Weights of a small GPT-style language model, trained from scratch on English Wikipedia: a variant of Muon for these matrices.
Each number is 128 + 32 x the weight over the matrix's rms, rounded and kept within 0 to 255. Layers, rows and columns count from 0.

# layer 2 MLP gate, 512x256, rms 0.0938, rows 64-80, columns 128-191
[[119 136 144  94 136  76  86 112 159 109 141 179 168 145 182 149 164 140 176  71 104 147  90 145  91 129 154 131  61  94 117 206 155 134 112 123 124 157 111 157  90 134 173 140 162 152 146 160 126  87 157 124 136 167 195  86 153 175  94 113 118 104 134 121]
 [127 153  94 128 101 124 122 155 127 131 116 137 140  88 191 116 114 112 144 165 174 194  83 143 134 129 120 126 136  97 131 153  84 143 200 113 130 121 118 122 140  92 128  75 126 133 120 160 127 156 114  75 216 129 141 121 107  94  90 146 110  71 123 110]
 [140 148 186 160 144 163 111 149 110 119  77 117 149 104 132  83 142 101 129 136 150 142 137  90  84 114 142  87 176 109 110 132 132 111 111 165 211 133 166 114  96 219 183 165 106 116 151  89 136 183 101 138 152 151 128 155 132 127 123 111 114 145  65 112]
 [131 126 132 135  82 141  95 153 111  92 154 103 187 164 116  79 114  90 117 154 116 109 138  87 122  53 170 188 195  90 133  82 190 112 155 105 110 170  91 135 154 110 191 119 156 118 160 103 131  80 139 114 126 156 124  96 105 136 126 140 142 113 122 130]
 [105  94 122 127 115  88  98  88 113 160 157 153 134 172 159 145 105 195 107 149 127 176 171 172 133  74 128 104 170  69 190 168 169  69 116 139  86 104 122 141 110 147  97 144 137  94 151  95 138 143 149 152 187 144 114 129  94 121 158  80 140 155 175 111]
 [116  90 123 116 115 159 125 164 145 199 109 138  54 134 134 100 115 111 103 147  87  95  94 130 109  50 181 122 122 142 119 146 128 150 203  81 190 106 126 147 131 151 183 134 127 113 163  98 123 132 136 147 117 106 177 163 103 113 110 111 130 109 106 103]
 [160 129 111 112 152 113 116 151 104 125 116 120 133 136 102 125  98 147 154 101 170 168 158 157 106 106 115 153 162 127 103 176 160 104 149 158 145 107 126  93 154 117 210 149 156 145  95  89 117 127 135 123 130 122  91 127 133 137 106 147 112 118  65  88]
 [114 196  76  82 154 102 118 128 123 137  95 126  79  93 129 186 140 138 126 139  58 168 102 158 133 164 118 136 127 195  81 103 112 131 119 139  65  92 185 116  77 114 143 129 122 108 122 170 161 138 107 135 122  91 156  81 173 101 133 149 131 126  91 158]
 [117  96  98  93 100 195 124 104 168 165 147 122 219 150 117  93 129 170 119  92 140 149  62 178 180 169 112 164 109 105 116  94  92 170  94 134 105 169 112 149 151 153 174 120 161 199 168 150 153 107 123 161 120  95  92 142 162 211  89 130  78 131  59 119]
 [136 176 141 156  98 108 183 126 123 171 124  95 148  74  79 124  97 138 152 136 104  88 100 154 115 130  87 112  91  70 148 135 138 102 121 105 130 151 173 140 108 122 192 109  98 158 170 159 172 132 132 133  86 107 149 158  71 148 142 164  98 114  92 178]
 [101 141 154 164 185 105 168 145 122 165 189 142 134 147 198 114 194  83  90  90  92 121 167 192  97 164 116 195 147 182 194 126  96 157  95 142 122 190 120 164 110 120 104 113 108 199 112 142 134 128 159 166 137  52 142 138  97  87 146 141 137 119 127  91]
 [163 108  93 142  88 101 137  90 122 166 133  83  90 115 155 152 103 168 129 147 137 132 145 137  70  89 103 147  99 134 148 138 221  84 115 138 218 152 102 110  73 135 205 123  99  84 134 173 129 181 114  93 113  94  76 122 103 139 130 124 106 121 130 148]
 [108  65 125 176 110 172 126 130 112 154 113 118 118 115 127 132 121 111  96 122  93 150 127 151 140 122  75 148 111 195 121 169 123 161 103 145  85 122 132 143 120 125 121 149 207 110  59 122 103  93 104 164 157 140  91  94 148 161 125 134 147 107 133  97]
 [168 138 194 145  85  87 116 154 145 110 109 160 145 135 100 104  73 173 177  96 110 141 129 122 100 152 107 141  96  99 143 104 187 133 125  86 128 116 100 143 202 148 141 149 109 153 137 143 135 103 108  93 143 114  81 145 177 154 116 114 104 154 191 101]
 [127  85 112 112 107 197  82 133 158 152 158 118  90 123 111 161  70  89 104 140 117 104 144 162 107 102 148 103 144 100  48 115 210  83 141  95 143 121 142 113 109  96 149 149 190 140  90 109 162 122 126 114  90 155 171  84 120 115 113 101 108 154 133 118]
 [149  98 154 168 116 113 146  91 110  92 139 143 128  65 150 123 144  70 102 121 119 237 123 152  97 177 192  78 122  95 125 198 157 130 111 117 166 175 126 157 125 155 126 128  95 137 119 131 137 156 200  82 125 112 158 114 106 112 147 143 172  84  84 121]
 [187  72  90  63  80 131 111 148 133 180 109 145 143 165 158 116 138 145 109 109 127 135 118 111  99 145 109 126 169 151 151 135 155 104  82  96  91 204 129 134 130  92 106  83 153 125 146 144 115 116 118 143 154  65 141 141 122 136  90 159 113 149 153 125]]
# layer 2 MLP up, 512x256, rms 0.0959, rows 64-79, columns 128-191
[[159 136 127  96 103 126  93 182 119 118  91 135  86 105 105  88  91 127 103 136 128 110 135 131 110 128 111 101  72 128 152 103 127 177 145  43 126 127 149 163 131  92 142 113 162  93 161 108 133 161 125 143 192 150 151 140 158 148  54  92 113  64 141 158]
 [ 67 185 120  97 135 135 151 112 159 123 117 162 107 166 102  86 154  83 194  95 164  99  99 114  91  96 112 114 118 124 136 131  95 138 104 110 121 149 186 133 128 168 108 160 113  98 166 102 152 171  82 114 142 144 147  74  73  75 105 127 131 121 129  76]
 [134 169 139 163 103 131 161  62 152 104 151  87 131 156 139 124 139 204 153 100  91 160 193 107 131  95 101 184 116 123 138 136 141 142 123 126 108 153 111 127 134 136 126 170 105 125 180 181 116 127 101 127 182  86 137 134  77 153 156 126 151  78 144 120]
 [106  87 155 124  81 153  90 123 165 129 112 125 131  72 164 134 152 117 147  96 109  59  58 129  93 153 171 173 142  91  72  93 153 123 175 112  62 104 161  94 116 149 136 141 143  96 172 107 119 127  89 102 148  45 165 130  99 114 128 131 140 164  68  96]
 [168 167  85 120 109  69 153  79 138  82 138  69 120 187 157 107  95 106 153  91 112  66  93 126  97  91 141 116  80 143  78 171 122 154 126 180 103 160 157 109 127 112 170 171 116 141 101 146 196 158 141 103 135 191 153 120 125 168 114 100 121  69 124 175]
 [ 72 104 118 161  49  67 138 166 126  89 144 155  94  99  91 122 110 112 172 135 112 147 114 148 160 197 159  76  94 142 138 162  82 113 126  56  92  65 187 151 105 176  84 124  84 152 119 145 116 100 118 152 146  69 163 108 106 187 149 101 121 137 170 121]
 [ 77 154 134 100 157  88 163 129 140 158 110  60 165 167 110 130 177 118 148 192 108  92 146  91 156 119  77 121 100 135 207 130 103 193  99  96  96  64 148 158 158 150 107 147 153 158 163 122  89  88 145  49 176 134  99 137 122 200 164 133  83 128 141 138]
 [177 126 102  81 167  94 168 135 127 191  85  57 125 111 138 181 141 214 160 114 146 119 108  90 120 127 112 160 120  74  87 111 150 110 112 113 173 153 162 202  99 167 147 148 121 118 142 148 102 149 139 122 149 100 114  96 143  98 172  94 110 167  86 148]
 [ 61 141 150  57 134 115 147 117 141 147 124 106 178  90  69 156 163 151  99 139 104 113 150 197 115  78 103  89  89 169 159  68 156 147 111 109 112 125  80 117  99 162 127  69 104 152 132 141 137 140 207 119 102 139 150 124  98 142 185 149 152 131 116  92]
 [124 189 136 105 211  97 156 144  84 155 132 133 132 143 129 150 113  82 111 136 139 159 181 166 146 119 132 153 161 120  90 122 110 166 133 138 137  83 132 136 104 106  95  74 102 149 125 131 126 102  99 193 109 160 103  44 186 113 130  94 147  93 137  90]
 [ 56 128 121 100 180 118 111 159 152 112 205 123 136 142 125  70 154 121 148 118  96  89 106  91 144  89  62 160 129 139 138 135 135 136 170 131 158 166 136 139 114 100 141 132 135 118 108 176 113 142 175  80  72  63 202 104  77 112 154 112 158 140 146  90]
 [136 143 137 147 220 141 107 158 130  77 167 113 156  77 148 138 100 141 121 146 126 201 148 125 164 116 113 103 144 142 126 168 137 168  79 184 114 109 112 150 125 156 155 144 148  97 141 105 174 129 149 104 145 171  47 125 161 151  89 117 142 169 135 156]
 [158 128  98 123 174 167 158 135 109 135 113 146 136  89 197 153 149 114 120  99 140  97 145 136 153 111 158 111 150 101 168  79  86 108 195 145  85 122 143 134 154 135 154 114  85 100  91  98 140 154 149 148 150  84 145 120 138 118 164  66 107 188 107 116]
 [135  91 155 167  97 152 143 171  97 150 111 125 153 149 172 146  92 124 134 133 136 115 159  86 124 135 112 102 123 150 171  70 136 110 141  84  80 123  96 130 132  97 123 126 186 131  93 105  99 160 117 148 114 193 143 114 162 118 158 195 124 150 117 170]
 [130 112 113 200 150  96 119 106 148 103 124 213 125 131 116 134 161 109 124 135 130 171 136 112 178 176 122 135 149  98 172 129  82 164 179 132  92 150 132 161 147 146  83  86  55 137 135  92 130  75 119 150 154 122 116 106 152 100 109 140  87 120 170 114]
 [200 182  86 110  90 147  89  95  79 157 133 131 128 171  78 100 127 112 129 170 195 132 100 132  69 152  54 136 125 107 131 157 147 113 125 133 194  70 152 138 120 123 168 124 127 149 127 144 144 165 178 111  59 138 177 115 154 136 157 140  88 111 143 110]]
# layer 2 MLP down (transposed), 512x256, rms 0.0787, rows 64-79, columns 128-191
[[133 152 139 135 139  94 171 155  73  85 119 101 127 139  76 154  79 139 103 103 114 123  59  82 152 127 104 107  84 157 171 132 118  85 122 135  79 102  72 107 166  89 125 127  95 159 123 132 168 153 134 113 136 111 102 133 131 134 151 138 126 146 130 105]
 [140 115 117 183 115 140 121 123 159 158 136 173 136 115 117 145 214 184 110 128  64  90 202 129 149 122 106 112 110 127  92 196 123  85  97 129 110 101 115 122 175 170 124  70 145 149  73 165 110 120 167  87 133  94 123 145 182 172 110 123 120 175 150 168]
 [131  54  94 164 119 100 161 127 140 138 123 103 137 122 163 159 130 129 166 144 159  51  66 155 185 123 201 135 182 149 133 134 149 103 155  70 112 146 108 148 142 106 112 133 126 140 115 157  94 154  67  64 127 133 162 137 125 150  85 117 135 107 160 104]
 [147 120 118  78 178 176 135 151 136 135 174 154 149 142 137 111  57 107 129 157 145 169 114 112 134 111 113  95 100 114 121 135 178 191 121  96 134 120 121 121 128 143 179 119  98 161 128 123 117 107 125 121 131 171 112 155 170 165 113 147  70  94  94 105]
 [107 101  90 134 131 227 113 126  91 138  99 159  74  80 119 123 164 176 108 119  95 144  66 162 174  96  99 130 172  83 156 129  86  73 116 134 133  83 119 165 191 124 104 153 110 140 182 121 115 136 163 168 132  74  89 172 106 133 128 157 151 121  96 109]
 [152 105 177 189 107  79 135  75 127 138 136 103 196 121 136 115  75 120  26 198  48 115 113 171  43 104  92 200 180 182 149  96 124 156  87 139 124 156 135  97 156 121 188 121 142 173 164 123 150 113 186 148 138 119 154 118 193  82 142 149 100 100  83 136]
 [152 119 111 115 118 120 167 146 164  85 174 247 160 123 174 158 199 176 140  77 147 127  93  80 126 170 136 135 150 139  92 149 146  86 164 171 107 110 174  77  67  85 137  97 121  67 147 135  93 155  97 184  78 130  99  92 124  54 141 128 142 152 149 100]
 [110  75 124 173  67 151 125 124 176 147 198 136  79 103 132 133 123  84 150 108 125  50 100 104 135  57 118  48 193 113 120 121  81 203 154  54 145 148 145 144 149 161 160 102 156  86 163  79 113 154 165 136 206 133 111 188  80  95  90 119  98  73 114  74]
 [140 133 138 119 132 113 131 142 131 150 131 128 165 180 132 199 120  95 172 172 105  76 129  81 140 115  93  74 122 126 136 118 103  96  94 135 187  98 186 124  88 124 155 166  90 107  80 166  76  99 125 149 156 125 154 153 151 160 160 130 102  99 105 118]
 [ 89  84 105 141 117  78 141 134 183  72  94  95 114  95  37 144 159 136 151  59 159  82 181  93 174 195 118 152 113 184 101 146 135  99 158 124 121 161 173  69 175 111 162 113 111 134 140  83 123 141 151  79 105 172 105 104 164  59 205 164 186 153  96 140]
 [143  81  92 134 144 116  85 208 117 145 185  88 153  98 159 146 209 115  75 131 139 130 168 148 115  90 111 113 140 151 138 148 167 142 121 139 119 117 160 149 111 126 101 111 141 117 141 105 186 115  84 103 163 145 128 154  95 105  98 113 186 151  97  76]
 [ 96 129 145  78  88 119 110 132 138 119 119 115 178 124 132 126 121 107 153 171  69 105 183 166 119 145  59 125  98 129 120 109 154 114 115 103 163 104 112 114 138 183 155 140 142 104 104 172 127 140  66 162 100  69 113 134 128 142 158  81 115 112 140 130]
 [127 104 178 141 125 159 107 118 119 106 139 131 152 164 111 156 135 153 117 124 152 102 133 126 123 215 117 143 114 139 145  98 153 180  46 146 120  55  94 145  94 186 142 146  97  87 154  86  89  93 130 108  92 140 101  84 168 133  74 142 142 147 163  80]
 [113 121 154 148 111 100 156 198 118 131 132 114 100 152 118 135 131 119 119 102 116 187 141 107  69 133 106 155 125 109 165 167 171 125  89 145 134  94  99 156 143 169 100 196  96  90 159 147 109 104 120 149  82 152 142 169  77 114 115 116  87  83 134  97]
 [ 93  66 155 171 147  92  81 172 141 162 163 143 112 166 169 101 156  83 142 141 122 158 118 122 172 125 246  87 150  73 123 134 143  53 144  74 106  94 131  87  80 133 127 123 109 131 129 167 132 147 158 170 145 134 131 115 149 123 131 144 115 172 133 134]
 [ 80 118 151 110 136  63 131 151 111 179 126 156 183 104 184  74 124  95 147 138  86 104 190 148 171 135 157 114 115 147 153 125 107 136 138 114 193 142  93 142  80 130 118 182 106 127 129 153  88 100 112 124 197 114 172 122 123 165 116  93 224 137 191 150]]